From a checkpoint of a small transformer trained on Wikipedia: 5 heads of 64.
Each number is 500 + 25 x the weight over its row's rms, rounded and kept within 0 to 999. Layers, rows and columns count from 0. Numbers have three digits each. The size before them is the row's rms in percent of the matrix's.

# layer 4 attention output (transposed), 320x320, rms 0.0571, rows 22-63, columns 80-159
093:502487515493494488534526511485485503511507496506491489498460490475478456509527502471491474511529479483515536512507553489530516513535479466493475521497490523550471519477550465518450511514521481501526469533504514485530483535494496499504505504
111:522484487531482521455510467468510483496491499537500518518513493533511521492473553482498472508497505485536492493506486509532527522503501499502498485499539512489539574517463503467486533489559526490455517453530504526530485477474507502469522510
101:488493510490493492530511483496473514510495503492465551486486501496474479545496485480483486504480516514528499503537516462483515517553490523503496510517456501514531495496460495482504492468497514481565458531546508511500483508477469545458495540
103:530491526491489494479501516471489519516455460550533509463465488543503480458445519494494493450554527546486506524486538469534497505491514516476508478529505498533473506511486459541516504523500553515471511496492522494463514506522496477516511480
102:506542512518511496461461508500521452490449506501494529470507544503487513510518510474505489504502522461499504487512484520494485474511474507487460469506462451521478553524542480481498522504524492483481533500474524481490528537564499512480510511
112:495539529503516518500500479486572512516458462590491510514461510508535546514498539484514452448491484488516488559448447476515517478505535469485474507531516496506537498505502506488503480484543534508482523493513489500505501517477488470537505522
105:528518469476518546477508501546512503504486466513531491460535472478537546495486448515513516476494447488468421526472438487503503507483454494509538487494505496512523508522557491477453514502496495523491515510477480445496506490485531488517523499
099:559485478490515507496490493477487510469492519454501510483523523526465496447498463517490496456518476502452489551478507539514532492486514496535468486555534500533501540501503506535504533497549514513510509512526499494543515483476491475568481508
105:500484433536491482450507518468511467489502488500507504555517497496514530507490527476506493523532502490469530463513508530523545541495479485482525450463515503535485525479538497466509462506463494494497513479521544508488498514472505509456501468
096:464483507484497448479513514495480502469487496487516522531509525494494483492519519528508488534498522506546457535446504499498494546466545482467509553507479486499463504496480539478480460495531481483493486497466506444450476528484504495517494476
101:544489472522526510471532550552460482479505508474538430502518508493474469497493456507482468511486538526497495495499522524497473492487491511518488540509536464485509484476497515492474514522511459497442534511471472528502465478503492485474547468
110:470507508497529513484475510530502458518456508522506542516479495476488521485510607466572506511513511532533538515478521496510486442512530517466520489501474507459499459519497538486483478529529474489467487498500494507472492529464491508516468472
104:511480503514504468505540502524478541504520497534504498468529504540494490524466463529455485433493494504489448526460508462512461531493479511508540559562545512504557498501428486499503524483517535488514482486488505538494488449462492481518501514
101:489510484461528504482495497472506477509522497529495498451507500542558479508470438483529522492489496506489499483502489481479488507536516561524525481501457474532541459474466519510538524493512484512484466471519551520532536433478510523522486488
106:465486512498481469539477525500494496500506504510496473488503542473521440492519436483518486488479513489488523478500488499437527488457556438498467527483491481463464493509488522489496520551526504486482510487495490469481467506490461460503493544
109:514498491534477516505505476443514515498505511492486530515458494529471563487516549485491486466561466499516522508531478488496495491458530497495541522524526592517572543495512463501491480478500533483559492502508503522479461524512535507500491515
108:496507513526490517439492476456486482502458514489454530491508517505505473493486555510530490516482560465493543447435474543532468518461488517499533506494509497483521493505516491545504483502469514537525517520496465518513471469488479547508492511
100:522490511489505488478484526511447478498449526457499475524477512517514505481474436518506520526535512499499494486502503535541521456487561494516470523475515509517477484451526528511480517536497490472508536474481472488485467481459456502530478481
097:527518503458494531476471480451530465493474475508456544462489481512496526481437523472513529504518524488517514505534491489482491489508468474495518463497512523503494521526493498485481497484494468507495477501519513492470500506552494521452497464
100:507543492480511480497452492510516452477516518505489465485492465487482484542434481488526516524497511495535453475519535495458505473524505511524526513486480486505520459517472503497495516476494495491555499510521525488527508500500485498498519505
097:500523477490498497461468500535522444519482510516499525460491492496515549577500513526499483506479511531486463509511486490521483510494519522494544503514476485545460499484531485497493488507456462486518459534496508483519454499502515561460539484
104:497459487472479486456518523531547489493516476492518506481492487537490538491496504488439495492511499496473464523486491493525498540487525515511547512537527503522533489516456486518511472534488513536469467469525508481511506497521487526487491538
102:454485505515518497523568475479464503528519515526495466492539500502503498511474433513521487456474483516469532485512511494497536501462460538474523534468482563498527456500493457500521508443447497464517472540472516501514511490487526520494504532
098:474510528519476477517510500487514458521517512519499524493515462516553577514509440495482510546505505488480462469502501515445471524517493497519490523509484486560468501506486448507522479454461491492497447560477560470516482511548493546489530539
102:506527481473492520485509496547517471524526495472457516520512500492516493557486545521498550543526534501471505551507471528516498540471498531480528482510458474505488460521476491488534504468424495534498483511521495505519482484519499517490480452
099:483463528528486518481519515474442506505519489475481493470512532508487498463491549497479475472506471519522501477530557486502530444506516466514524538577542526515547527521487460564497499505527517474498518483515485555505465484465491510498494493
104:486468508477487490521494514525486513494542464539499478470479476536494494476443491446482507478466514524459570464474533504516487501508518520472492473533534539551499503486456480507533482496508507508512496489558548538574527467485455511491509528
104:504515473512472515478476495489508520477528533487494463506524514508463508511464638511507507532524479474492536521489513503505523480501498497523521508523544501545492484525511481531486460474531509493515498497532481507494476468513492535522493418
093:444491495501502513532510536516515487503524513498515489470465493503472489490489491499522519538477468525502531493512523517445497506521497525484460539544480486503473531504459472520522518519458492515514432537521542495523524495545470503509527516
103:510531508503522533478501503545542475515497524488477544518514463500484474531508465478501517496509525524473488520483450502530482523491501540506506491496491437531478527486493520476497509488444482504513512526513511511500478523556481542467486469
103:513501490511490516461454489486458488482479544523477507514529515540471498480487441521490492474505477451527539488492482523517474485486517492489528502489499492504513511549540532443466503503522510491465523495509495489480532494465479464529542503
101:500446507498484474535502488536488500473524541485508494531536500479492526497525397534460479473452503495480469517506509522463472517500459514467520487485518464453505480498518520503512501480481476519474455498509507511492513480506523495473487544
097:475481503503507473546506512552457457504523502480509489470479454500520500543516484500490523506479490559494523496510525514467537509496507521512486532550460491540454481460486471523505520458496508488535428531467513496522481502527509511504525525
096:474506462525501494492472501465519491505504516501526496511521483550476534482460444468500487471500532503524515469485532525537510435503502497481499504477530562494536477488507470487453479500527470477500549479518482526501518476491506504523496532
099:493459513478502477508507485470480546495493544498509506540539478540476502486464421517468445469489509492514447484456495481552508519517480487527510502481540552471544477470489542514506474491554520495518524456491479471485508496465504494527480496
107:491539457517508463478495495538508520486517507453526493487510525553486483478528530559523516559488501558518505501483462540477464489495520545504500518485466475473488452506483524553530497489506483495473518549476484510484475461527527523492488474
102:519491494486510481531503494509465525504481494521553505515498481500477466451507527511495538503521504504509474506438480483481482475538489531531508480471526497519543518528490542505474514498525497443454544523529495479493503467467517478530481530
102:514498503492504473449516487517532446521510518555481476536493448521497531553471526495508460505472524522506509476470501509522546521489542532473532499492568447577506468471518522460504485482517470504479530491520531551501489457493484517501541540
108:492505514530485480492493489477469473515490509491515530532517512469499490478457366549500462467514480504502480496512487510531454493538496483530477506488479468464467518509549544493525504485501522512530485484506486522495563551495531504517492513
108:486516479508514513517487534529503488493532521501537466475559463500503491527519498499487490497504491529493540488512483520491521510496510495491445526518535462528459481491498486502500486493519467507524473538494496538532476452537503525517474473
095:521516519505483463508581491508491489486515513507515507490519512483504506528513575540503492481512432434477449537465512472509507550541488510480492551511494516531496483506473494472515516508492473545507468532504527520487521511507513495468532487
106:484511479474517497507431473539508463478534552507474459519516513472502472493474557478500510472499499441486531482530490529493521513476472529491529491524504499494542498518498538449510494523534478481460542488516571503538533520479529545563497503
# layer 4 attention value, 320x320, rms 0.056, rows 23-63, columns 80-159
107:498451544497514494541535486482452495536508525489500497480497502502479453508480521490508539488437501516484510492482507503511481508488519470454492492468504500528466490532495466485504495440470485525512476431491506489505506540520492502471492518
099:499516472514491498520463496532529501519487502551524510522478484527472481509553465442495555506520522492525498552488502493478543503471481492477516520447512515488533527502473484498479501539507525472465513487525502451467533458496501467526526518
105:495481503502575498510522503506548475493499541505480509523461513557477512461487504492490511509511444480489518504431498499521500523499528549471503504515513550488497541468503540490459489512513530484492492504505488516522471547565519500539503479
102:499461524488508499523528519505486472528481524471517537504559470476508520495481475505491498506517485537556457471463522506494473514502548561490528524504516532505480504529518501472458495477478504483489493517461510533470496519514484488492510506
116:521493499512520513509471516463471571494488502499475460517505552510491493515516537486480486492533502468480538511447475524497492470493526497496489459486473516487485534515508513505490531496513477486562452473493496512498493525476481491501513475
106:470445522511512454514522505523477463461496523481504490505520495487489492516469508517515535476551499558489491505516444525522511520445529507476491485545537464456502508541491551509478543491525465488511459518507500490513503569514467500496492429
097:474511490480512527481528516506520492533521508522526502483495488527461522506467486475504499473500519502503485524523459530486476524497529474540507509483493498477492534477514494482449499470432497441478451497481478511477481508505489508502517503
107:480526500515474485490522546511475478518468504539483493459466495485514516473506480518489511505465521500507463486534509507511518519554484481475469455517477472509515442522463492513518543463485485503486523487501538470441530533486507458461475484
093:518540463498532451482544520526477533481517491481494526478535523562503540487502475505483468479524474513465509526473491482541460507499505571473460543531475504502508493502484470490484498545480506498517529501547493471474481460536491483492481464
102:480487499479513510513509533483491497518495524480544491526493498491503444502502509522483479506431492545446499493538493509497436468497511498496547478477534511514472459501534482477497510489487505536510519512513491501511527512545534547501518493
110:543468480494508484525469479474462455517486508471507534515489453521465484484481494509554466514527520500470456487467488476499532482504490508526494486500474534509489441484542492492514496526479531432534569493469468506499516489526444496488519532
104:485493483479498513502497510550502505479531533503487503561504533517486468546489516486469519505519519459511508522480484507494454521488473501481483486486469504478479540467472491504493464496516512471485475498516539503522473514485464532528501515
105:508515480475458504472474504479483479565532554454519494483442534508447492543492511479483540484472478523521545527486465506496539528470489506526501486481525515545512496503479490489506499466484486506480470511482503471479513529542533479469489518
107:499538495547486462500508466502494515526541486459468466495501506527529475494547479463513477490520512508486508519510472509463517526477513475466480490500488536487502525520460458504542504508453471473526534494473471498486466475469522492493533494
108:458459514543520526477489544515554489490494507550503492517482474509494494519492509495505532471532520469466505525508526501503509490534468462518499512507498469475519500503541507534482491521516510522483473533521494523482550458457449475488501500
107:452494482484525527407429557434525461536519524458527533502542527461485515496473482522520492498484520506475476454518506497481509500487497555481535493473515516460477494512487508512534469468500521480520518536481510488474508481476466503471528483
097:543492488475544488509485516506499494520485474478489494491464520494500538507535500508507527482506520524463484501550475504475518515505520493469478533532492483465526461511508450467466498524492448483511539512504453508511521551550479479531531495
093:518476525483509524493495512533504501470510535506535474470461493471480464513485495531481524487523492498501473480451499464490480510518525540495527492485544484500488562455528574497465538514507474494495468511479479500442527543508498449487479493
101:535515523432448541492503510533475529462501510488524491512490516486495502472521509519517521520500509514550477527487507496502482460486475502478521558538519469506506537510498491487484491511524521517510515510482483512465482504502521478507464498
097:481530506485506458473525539501517519501523586484514497498545562482517507544567480538469534503494486530555464503482494530544501492483484495470494514518519476517511487489500466493507526514556474464493479505512518475475503491498497491455462487
102:471493471465493504485489545541496461479490527539497439526494542534513508502490489513487532497498494472495496473524504524484512533545487508483509548468451509541487512534501530519507528476529462559482492527550544440501532491520482513497460500
099:492527506479466474527505482544537486448484498505528508537539509483495507528496515488531502501481497507488511508541472545505482495493466494496482426496511508483498471508468496533475521483503488490504486526493535485485444461488506519481468490
097:507516530531486535494512456482560501502489503505530497491512522485512530511488458496525540489508482481557536537475456488486465482500454481483508479519509479527512490522498492494492459472513490502452454540507533458498537488488512490493463488
102:465526520520476483483512503506535537511465522535491507531495494514492461511527472500513516445492489527492484532550560517476516562465518479517536513452486527522508466499518496496511513553457499517468517534504485481523514478449514456454475515
100:519457495503531513485502511492549464492554515528484508507494479532548482535494501485491527514495491487473497469512514523482440493489472491491490489506493496486526520491496480505478486463497529483497505448488520496475477490524514481524476532
105:483488458442503510511533509501514472506534494501480523500436488490519466507485494460473510498464470478508519496479480522496468471540502499529469510474481523495482501496462508491469508449535520496483493523516504453506491500540508496546463500
111:472510498472535535506519526500494471514532509522486486461459535494539467498461515559456503501498513501483464496470519507519488476535500507536508533538480500501517466467500493508535493488513500498445509475470512502452471493485503472484464512
094:505493534496488499509521441509493472491472504518525513527498497496540459524455468481491453526482505474537522546541487529509506540502482503518498501513457539498537520466526474521511497535473486510460475508538491485477474476475527497504495537
103:474512498492503493462506555535507526542516510471501479518540517511456462498476476520474506490490510545528480501457492437556493502533507497524480507492524547510504474496559501506512517501519483564492511504529478462527553500485475480491496500
107:498478498457505491527469516522497515513512498494501490470481529483454476496489499550500510449508472534495508522523473490487506498524532506514513489499497463493470518527466516474506514472478431466426482509486484518481498487454461481489532507
103:481484472502512519544531537508546497432581476462505512495470498495503535483501471502455489506470541500547503553543480503486503458518501468514451456530475477526464486504500532496498533514522503537459483509503498531558492479453505482481492484
098:493542449556492510530523474552560496505532501519537502531520504544495505550493434490478488548486514510511498479482557511499466532498487465534487513514528496520504523474536474508496469497488560522480482489505543485548483458475514512513471516
098:518491491460506500531480546500489497528436493524521527501461487482485517519456476478499508514480529491465482497508460492525488470520515507506491524555471451516486440507512491484462536448508496451452508555508530528495485474516458515515522460
100:470480478470514542498462534483537489506564479488447495488506499527509545522456495473484506458505488476488520489495507506507520470499484527454497472518470445499487474500437486528472501475505496495486506510449512565490485467514462525521527484
112:497524508511476481478497462481449487499509530476530475515516535533501532511454479554540490510467502506474514487529471501500503550492493498472511489480488504494531501452533465501512487491453506542501506498540481508511477441495513483493513530
103:509486489533511501531492508473488531456555468504476526497472477534513481428504498548494503505543530470464516458508487471501469478528499485485461470487481499492458490513518499512485497501501550506502519460484484538503476522502517515505495502
107:503476520449494494540511502495484570530487518454503503425494520457481461547553496502513506512466476511526532495489509548555535491496487494518467512480488526493486454507491466513521517460498456511515471484483479461471483482497486480468485463
107:487545494459488515472480512508492477500471502527548558472508502494452534471498470559485487481540512533550516477472478511518495512555542523474497504497499461494485529471558516459476483490478516488510462505479503540472475490506527538521524494
110:456522471521510544493510536482484479531528520476497496514513514479546493495468494512464481495441518512560485558531511504517492551509501477557485505475520527507541453460506450471515536480488510464485465478482515477524508490495515502509483494
098:487519517523516500496551468524507478501464463496511514522515506473464482505523509518474481443518460523519530508481485533534528513496502487535492490500538543515477492535470515513517561483517490500496475502482487445490531497529510499529494459
109:488497515459460510521522517505499499495521522503490443522482506482481483479540515545507516484476471488512462531518520505486466513484511516521503509492498527569496449486494484496487490480471505523495532487528476528492509484460522476488482512
# layer 4 attention query, 320x320, rms 0.0606, rows 64-108, columns 80-159
083:514488518462513574541531522502532536512520526532476553496478504488507499495487498486515512486495507468513480513534528482493516478458510479504483531543480484532452506550492469516528499506491568513477470514521529509540505520490536521494526509
084:492503509488511487507515501480489487480528496452549501502458497458484519503500484499476490456511521481522512505507482501520489469501513461511496499519498517474502531481469494507512423474510517527475471492502452577509509487522516497521510504
091:490491484525497489475471515524499483468461532507520534520533494521474536511508514503503533517485536510478537495470499522481479493529477513481511442482532464454513481447466516498495557494521510458534489500505464500498505501475486534481483506
077:572480487503515480505520506530497521501457523529520523490510496504541477525503519451490472504499490489500440514514485536511479566489447460496481529518500492487484494485542504445521536549506545501495499508508503470518469508466550518479524520
078:492490472569473481508499505506486486527521537496515535482505501514503501519487512547521456486496526497479509526507491512445505527529473541511494517496512499437525467474520462460504538560482500469537471497503492512474510466509483489478479500
109:498531467507514499483485521528503524514456499500486517508492516506518491519536526485480470513472469472499441510515535523500472539509461462501522534482447486570500482482518499468536471519517517519496518525498500499544498465482510544508515545
094:465474507468482506510497511455500512522518460473471482494489497481483513470475505500533484457531532499503506505476449487471525450531547539523482458478527496455489518500508518501488475513501469499508508508533470531476504499523494448506468475
086:482524497525461503509458532546479489505520512488523512492512506516481510500513494517524506520522519528492481490502482535459496509539493538498538477478507505437481475449495461513490548502516468461524511534505451466504482479490479500502477509
085:474474483458491512476506544475476521498489497504512479533511515508470509488488485536514468472525536557486489504501500484496525495513546574530512470480540508439494493477529499511449498522482495507497503481463451492483517479496478517499500492
101:532523515529516481466526521523494526515478526540484549447481520507531500515548508485500472535490492533511461482519554516499503477528450507525475512516495495524514487532540474503501483525494518518489538528507510505491514450516501557543562546
100:481474484486472511529465499495474454486543511470510486453520506487434552515531474521538434520543515510516520536514455502526518440527525528538512447473514536498514490472509478529479509472515486492516495503471457506500483504467517504515450474
093:505514462550509487461483540517470482526500544485500476475510548512529508565526483504507453513505520522513465490509534492507486494460475489521528513492524509480516486496546500513493483492469489528519472490501486475517468488521491517533538522
097:504513497467515463504484531541461495488512541490514473510547535541492491537502505529537433508523522503529481493476474521507505478487507558489512495503503557494508499471539498532518501512533524530557487509517434479493487488478437493536515513
107:469518512503509453483561479487514510497499554500455504522485509511535464482520521493479525477511457483513482481524536497495488530493497460485492538523454481525510519518498496535526481509485541499498490486533543519504509468538549498470507463
095:477517467496490481466529524536478473495466504491471504490528534549491502533490499496501427487485476506516515485496489535542533477552479526494505477487534539503510509497531463484496511549515478522515494509491451492471471497481500551508519525
124:526498504511510505507490515518485502484508535524470489444456518506552482537526516456461520567473436490518520530505507502504502484493470501519455567536451506552483511485475494527470508455508527471486492506517569495486509524521508506522543513
105:485533466512530487500493514504478509509464519468493482497523505518431504518507525503495442520504478519520493498537481562530497487544494522492483489499515506481487490477530458524514484525515501492548503527494469496466509501484501508525525513
117:563533526521522483444494489519500540484455498519465455456456542482489480494510551503460485558512473463498497472487521531498482456483492473491466502533489482511481503492503518482522501511516508488509475507526495522494509497543514513529499494
111:460497491512518487510532501520486505522511549499475512498549525560497480530510531490492432517497456471558510483481530494545493476496458490485486497537494525520472516500504496505541492523502505495508521525495529500489471536490555535508502511
125:506467531493521493490538476498472496481525502501464507499481469469504477501512536477471516532530453456477505480488515494478485466488488447495471557508491512549478528533481523529534462469485536469456494508527551512502509494475506511504485513
106:551482529507498467459457493515527480461489473510523505533458464486500504494475518481497568543514517471450471430531551499484496483485521489487499546482456495511526485488504508506518485506483527498483467502543493519524484480515508487495521515
095:539461501500477532471481488469519484489519502543517468513526481517514475521483499477523518543507510550520478465516489486501503456490505533520544506474547519510521519444482480502488488514429511460522482491482527485536510493507517482495500476
136:493488493490478530511504522475466483510496507500499499481524508512464517514477476509530479454488522558511517497508479478511504522563526542520514468487525489476502462479512477482465546496503443522526523477481445510478517511512474479475483508
105:526495479511522470465496491488496527468487506490487522484480501527495477531528548457464518550498511487499472517531541519536529457489472449495493518498468463546487465513497501487503479497493492520518494512520471503504464504464521538507571535
090:470471505493519487506532532528473471502536508514483471463540485508493497542492546471503443516520491534488515482501475502540522494494476504504491506471512509464510498494541511524526501469470541480536533535502498498490477490473482526533473522
102:507521511513479518530524502486496548507500438478518471517468516506511489473487492475462532462475500509477517526523476478477515487518523475554472489523505484506545489489457493499509479500516448507509480519479522511536519474521524479520480475
104:469492483464542500476500485491488511517506515512518485467527515528478474536519507486530481499454455506544563503503450516528487552546496465456455493455526499486524517570511467492511524487477535513539495459516462497478470492473499508504549538
098:471470487464510537510517524474518509498517500531511514467502507483483473518475484484508484504572489496515543476490461538513527422553518510493477494451530511476490507485532478486497488508518491525502464530499486488470476449542504498487472486
093:513486450544488485452498483526474537509487506497504509456505477528488507493554529486480488523500505496563511448497487514512460521485485498510544490485530507493496525476544464517505447529498476530495494519504458522491454538499497518478536510
094:518506527509469476477525493499492490436504520539506520497517509445427470514496511544525493503566492544516538511475453519468469480519496488532515490477470481464524524490494520520523486501484484444507496525484481517508509505505525489495519487
087:541475498547477509494455476495482501472521534471512500542493503487493516456495493537507561478540527488493460485504498455472462528504520505524555452497491455514504510484494558490504506463486522498534494530481539509536549491496525479476486458
088:527549466502477500473488524531507553467487519457458481565513495517523457537478513524463534483528510494471462473490533426461525514466547473492549499494477497508495537479479478519512494498541522520511476526462527499554527499484515521487474469
099:455495470516489467493507539524498474529543472507481529512492488563528534511493490466518464484477492496495480469525458510529513499533498507483495501470496492516496465548515428465523495484456512502504531488525551497506473461543496502466524520
105:490527490487503497500453530502529492467503446521480484492477481522555512525526512481542491547495500533510471501518452489492510514545478544496523495477480509463458494537508471513502492503552534490506520511508483470526513499480491497469526524
112:507495511476496504508494486519491510517506523539463527490509513518466466554470518509531434542531518517485526524475499548472538478492508528498478469460523559465489507507507508507504516505502507510495456508553496475481513484483495497499495495
102:491485497482452506540518502475465537486525503476505553473545492474484491518482464497479526495470530475486469530460497511508470463464498504514443487465479505529549508519489497496501513489468473515512483511475523492531480510494520470493509499
100:476497490471449522495494511487506446501499525470485508518542507518490511533512517490478463499484494487480490481484535480519517469502515514518482494503515525492504515496508489526502501481507508468486462542485490455481486458496488481528506488
106:474491482534497454506506512471411477494542500502491481509509507488512515506498514485523499502476501528535504460529476523529504530537527512512530455434508502496479495508491466489508488492470471475531541504500502485514502528461501514438522502
098:445493502506550507495537471480483428544548548490491479538532506517512466518485526465513480473523516518496488474529509518531498480533502508490538533457473496474485497485491488540560465488528483472528499509497517507447504494469478525495539507
125:463472525512529488515516483503529485477513541507494517496518475508500480482471519482506446531555522463507507485520493544484513452494495469500460491492484528472495473540522518527499493532472549498472471527516514474493488481472493492519498501
093:518489440470497490473475545508532536510512514518454496505480472501487484521503516517532493494470484505488543490557522507559513462479486494478538422495512517512521481493477447479498492492487494525540533496535486525531464532494489494483543481
095:498516513433496534514477535502551485441483472521506524510498475502545492470501480448501528500497465493493497514473500470490542513501519488443451506507519518497502504517485479503510504497511510507436506467498499525505529466509504502485509502
091:473470501545498474547499507503473490542470510490519515449533528465492490512499518463486462541520507527557467510473471520468497496532493504497474492437520507497504469507515511496506477510523475488524483510484486469475494486491499527514496530
105:550519501466487476490495476502522486494449482493539506513491524502477468495473506495495470497527517505509482470432484459491518487487501542496468539508513486506506514508539541485488500525516540480481465514505522503533511497535505485514498514
096:505518487488465482484506514504465500518502532545488467471541508518507481509492497533514451494474480527513502518484489494486519473471524516503524453493525505483478507511449501510497482511472532478526470458512514501488523530483481467487473509
# layer 4 attention key, 320x320, rms 0.058, rows 64-108, columns 80-159
085:535486508523482516493468505476482501517497461466545479481494487503492513522495505475530533471512525522462498516469449449515506486504510522549508475487514461494548481454500487469475526499462481527500462516513496512477514503483474479508472493
089:515492508582503509508499526502541525484480485524513524501486480478518483484531498501500498508481517520541491525499510536494501452410452474565508531517518517473489486549501488534521497485538509519450492486477496474481484480463526484486501516
084:454513523513510493494533491476477503468522508498518505511518481497559493478470532518440487483484456476523488470512518488495498554519574500444478478484508572494461501488477510552521496492525539524524551466527507489541503498549499529523490472
090:516507488460506507493462561467469492510494470438482481488498527502476563506423455512517513458488479491482520480460468478448461476547555529520507470457490456468500471464438477473494541510461450518536508511458534500470507487461486514507478488
099:483486489502491546435504500468527528507483514469511512516507508511505528427477509523465532431513476506509527467538458471485499552532508517449508507485524496487454503526486466549513529474467499527496500492490525507504524504466503487494492450
097:500486526523489472536545522473503505524514523479545484493520524518503516517485467542519496446503546538496551492473490483508478523543541511483516499468512495469566519492480455507480503496475490483476496480494502509508483482485508481475481503
119:524521471527577484522527495527504489482512526510482506517498508502488480520504520475457485538498439469517505483487529514534481503484453486467484517536505503539466522514492516554541492510521508494506495481511535497482471527529531525525514514
093:470510502474519517459463499441475526514494470479509470488481475496513529481500511494536515458514473531474527525520477476502503506516587529466512459464533471468464490496496506516492510526460503523592535479519509517507552504493480514489439465
097:482480468489459493512490499492505499534545498499490494476489477526466494520477501494537479464478519499493552480505451487486468506485521552465501483481485502479454486512480491532466543495492500511512489481472515463500530513505505476476473498
102:476487507472507509499540534474495518556485462494496497499488484503486491483475488519555501452534552535485488530519488518471492503481576495503509499493479502430517497496538460463481512498474494514523512478511497526512518508458481528493494469
105:504482508524463482495496515484478546494456510487477473513525457521501505525474519505534519456497528495503492485502479476501483507499536528487479480490492483501452499488487492520508467497444517539552511510507543493493537509449498516455482465
118:484492503489486537543503506525535475463500463515537487496474518470456526474508437520508487512520552485485501519473462491462517507524493515537472483508510485467468499511492466503460511465511492507447477521504502503495467489468524454526460500
134:503497462512438523505489504497499478505531470492526502520499475492484525468499439553530491467495511511495516512496477476471504496541513512524534489489513487473516501481479515505480512499505461481476513487454489509488536461482490446457479475
102:494526514517509508561523516506513485473496522524459543494512531477507480432559474475484469525453501514516461521489549538489482464493477476506441480541505521503483529518472549492508494497535505492506503475504486511542490481513533519493512532
135:510477482474482540474514546494499512515471479484523521497492476481487528474495454542531509451509536516476493488490491488502519508496532513494520491487536487434508501489492501467501524518494442493508475498534457520496491520490475490496474472
090:521514554494515432476548499500500507470470502534466516496494527489493495493494441503498481503546526489498481497502544518477543558505489472524522537500508529505513533535533506507500485524542483474450469514534484518495494468508507530477536541
134:481498476454501540526503521482497501502497455504521550513512497521498534488485417491524505462501509506492500529414474447435512501536512539505495488493541488474516507463491521475468521510521441496502526483508480492506501538490518484522483509
093:515569506490528483499501505465477493490444539485514496466459545473477525477489487498488495511501486467508471487474497474495522510465491476542529569551497517523516512487564478507496532502518541493503493499505524491491502478548524534482494532
113:497501495544523450526536496522513492484494538487462515513491564514495464506511513473506532518541483482511472497520541475488510503489479472517495499518486502522489517513535518473509511534511484492509488523548485511495468508501520523492562535
100:523526524511517446501525472488456497497469528479481454495480542522482472503482507507505502529500525496498473500544518498500455509469511459525485521489460513549496490524556500474518484507482554530475490498472496493520526510526544541496507538
137:514532506498525449510516489533503505525497524506504507481476538496501475493499566511512512519508486476513528462520518521524495480488492483493499526546452491526509504501501472505545491484504506506469493489458500526522501514542494541476467533
096:480492488541447554494436471494505477469519448513532505501521518527495497493509490509491498532493539511484518486526532529471513487453502539539508524518475532531493506500482495553527534498494494502523485492523488459476518510456524459469467468
087:473442489484543541500525521483538526484481506535458546509517481473551493494508556496488485476562469507501535521492523493549527516503494501462486456487551503497512497527465490526517492504511480504567512528505471518539453533506492505532514464
131:494543517498537482516544504501497498521471514498475489510488538461490455512476515491481499511499488460514499512496551526526490505487448442505499532527471516551504507509529526493534478513513529521485490489513493496543483512537492578540500538
096:488518484484477504507510479500496497479475488566554500487502512489520519491558469465497505513480513519488509502502518501489523536492526483525502461481503540552475521518490471528469451518514538505498521521482471494475520492524558484495480501
107:508473521499484499488502483495490507487485450498488542489490506491459529487482461528493509459488506531463513502504527509477495505515580504477489518532534497489491492494497544507473514480498495541512506481536487505519514509471503490453459476
120:470484540476514549507538492507483475467497493528472508512501435510500483513514452498487514520520535503491527519463510459429493517487482519505494489454536490492536508492488471488465509513528517514478461484526475503511510496433520472524507488
109:492512522513529501476514504469523517537485466554475509530484481532537479475501547482488493489513474490489481527511555500488501550523525522482513465535506546520503488481534530478569503557508542496520490512529510480503493527493523526470500499
089:530539498509502525500509493519500510505474538461581503483486514493461491513496495480477533553474549526521513471452500468471487488494478507509477537479540469485478503454485464499489510522524498506492473485485490515494494516528520512501466518
103:495524494481551504519468504484495512487474489543527484460492508466512440539507498445454499489454471499511543526471505487490471514500508481507498515505514535540504509497489453527505475538476510511533465494517529512513520524506524511486489485
082:552488480468512550473457531503520471499518505468510510498522480469493480526534522476455464495484502457531478523490493529514472478516506518484487489547530502500478524488478501515523497474459504485480499504476557497510496533492489505519489510
101:517501494506450532518487479495494476515545511500502485487530486481455549524506486503519508515481521473506457485521531526543501443505474528496495530512524534495484468503477483483492518486490453500497530485474489486510495525515487500498483500
101:503500487516482542508514526529465515491508473515452557515516467512530551489528511515521500546504527509511490514507502483519557513509520526515461464508498514520509504477524524472521514497454464472512527473502511514500494547487468473499491498
104:458502505531508511491488464522472483503522475499499537515570439552528473518547468457495480551455480510521491485452538480511516494488485536474517495522455548499468490514485428528536480500506490476507531471502487461506506513477462494501517489
109:516527542566463490492546478436498518515544489525509493534471500508469494476539464492498523509501507514551453496525525507523486478528494428508491529489557558508533471474503484511477490500467528495485494500506487513547511496492463504490514468
096:519513547487572468503502531494515522520524475505480492503465495493494489486460534489505470468506488491472477516494436514529504504455530507482467499429522549493533466529509519506532499534509464481494494477514499520461464524491521487509506484
118:487505550457461513519474510502511484495474524495468508489484537479479524497509510523481500506502527519467480499505536515553526507478482457506526491487539530518537502495508523459489502529504493557511486512534495517509490502519511538456470509
115:451511505514495502509499526487481499507517487522496496500553445483533523558543473473480521469446474487504491524475525471449489491472500472503489493512520503489514468503464469532474464471458499472539499506523523497521496569437481485510501468
101:493466481512546534514497527514510522470481483508477560501535516466527500499554511504487494524529497507491508514493508486503499477518499511497467463497564488500454530556440506496523436499490530468561474488472479509472498522493534481511504512
096:498491496492483470512489481496522462487477500496504509502512513505558494478529520504498524480477515500506509506468503498475537545557515542527504491507468504511508531513570518470515470533508505502487498496526487460486519501509531505463441518
098:502503506475516486516527502485487518552501491539486511521507448492488465474472493498501503510472561488492530451535533480497476461465487456522518526525520506497530468541490486469511460518519559474476486471436475479495510513519474488495459521
106:472486471500508512459509460554472490470549502509453500495485511535418472486475523524558522447512500521482453523526494561499528519470514521502529505477453541528486475514551505539527504493480506518497509472516506490498513454483508509520483467
103:530548485518536505460499476501475500484487491528491476511495531512537488554493500468474544518510509517489510503477533500534516558519498487530492481453502479546538502463524466464510504546499517525502508541549523511538498509493501528501526503
116:480514528534485510465485531517490470464511483486484496509471490498493506474500468501495499495532519518463522506509496545512512485480468526483499524481507517482528507486536530565537532512504493541538478504540535492479505500482508529475513461
098:511532477537482499465489474448475534493562512522509458534494483501483513482507509518522484517454436551475509532563532502475512543484513465502472550490465533521486489499500479521524483496489531508511529455529477500496461459477496501511529458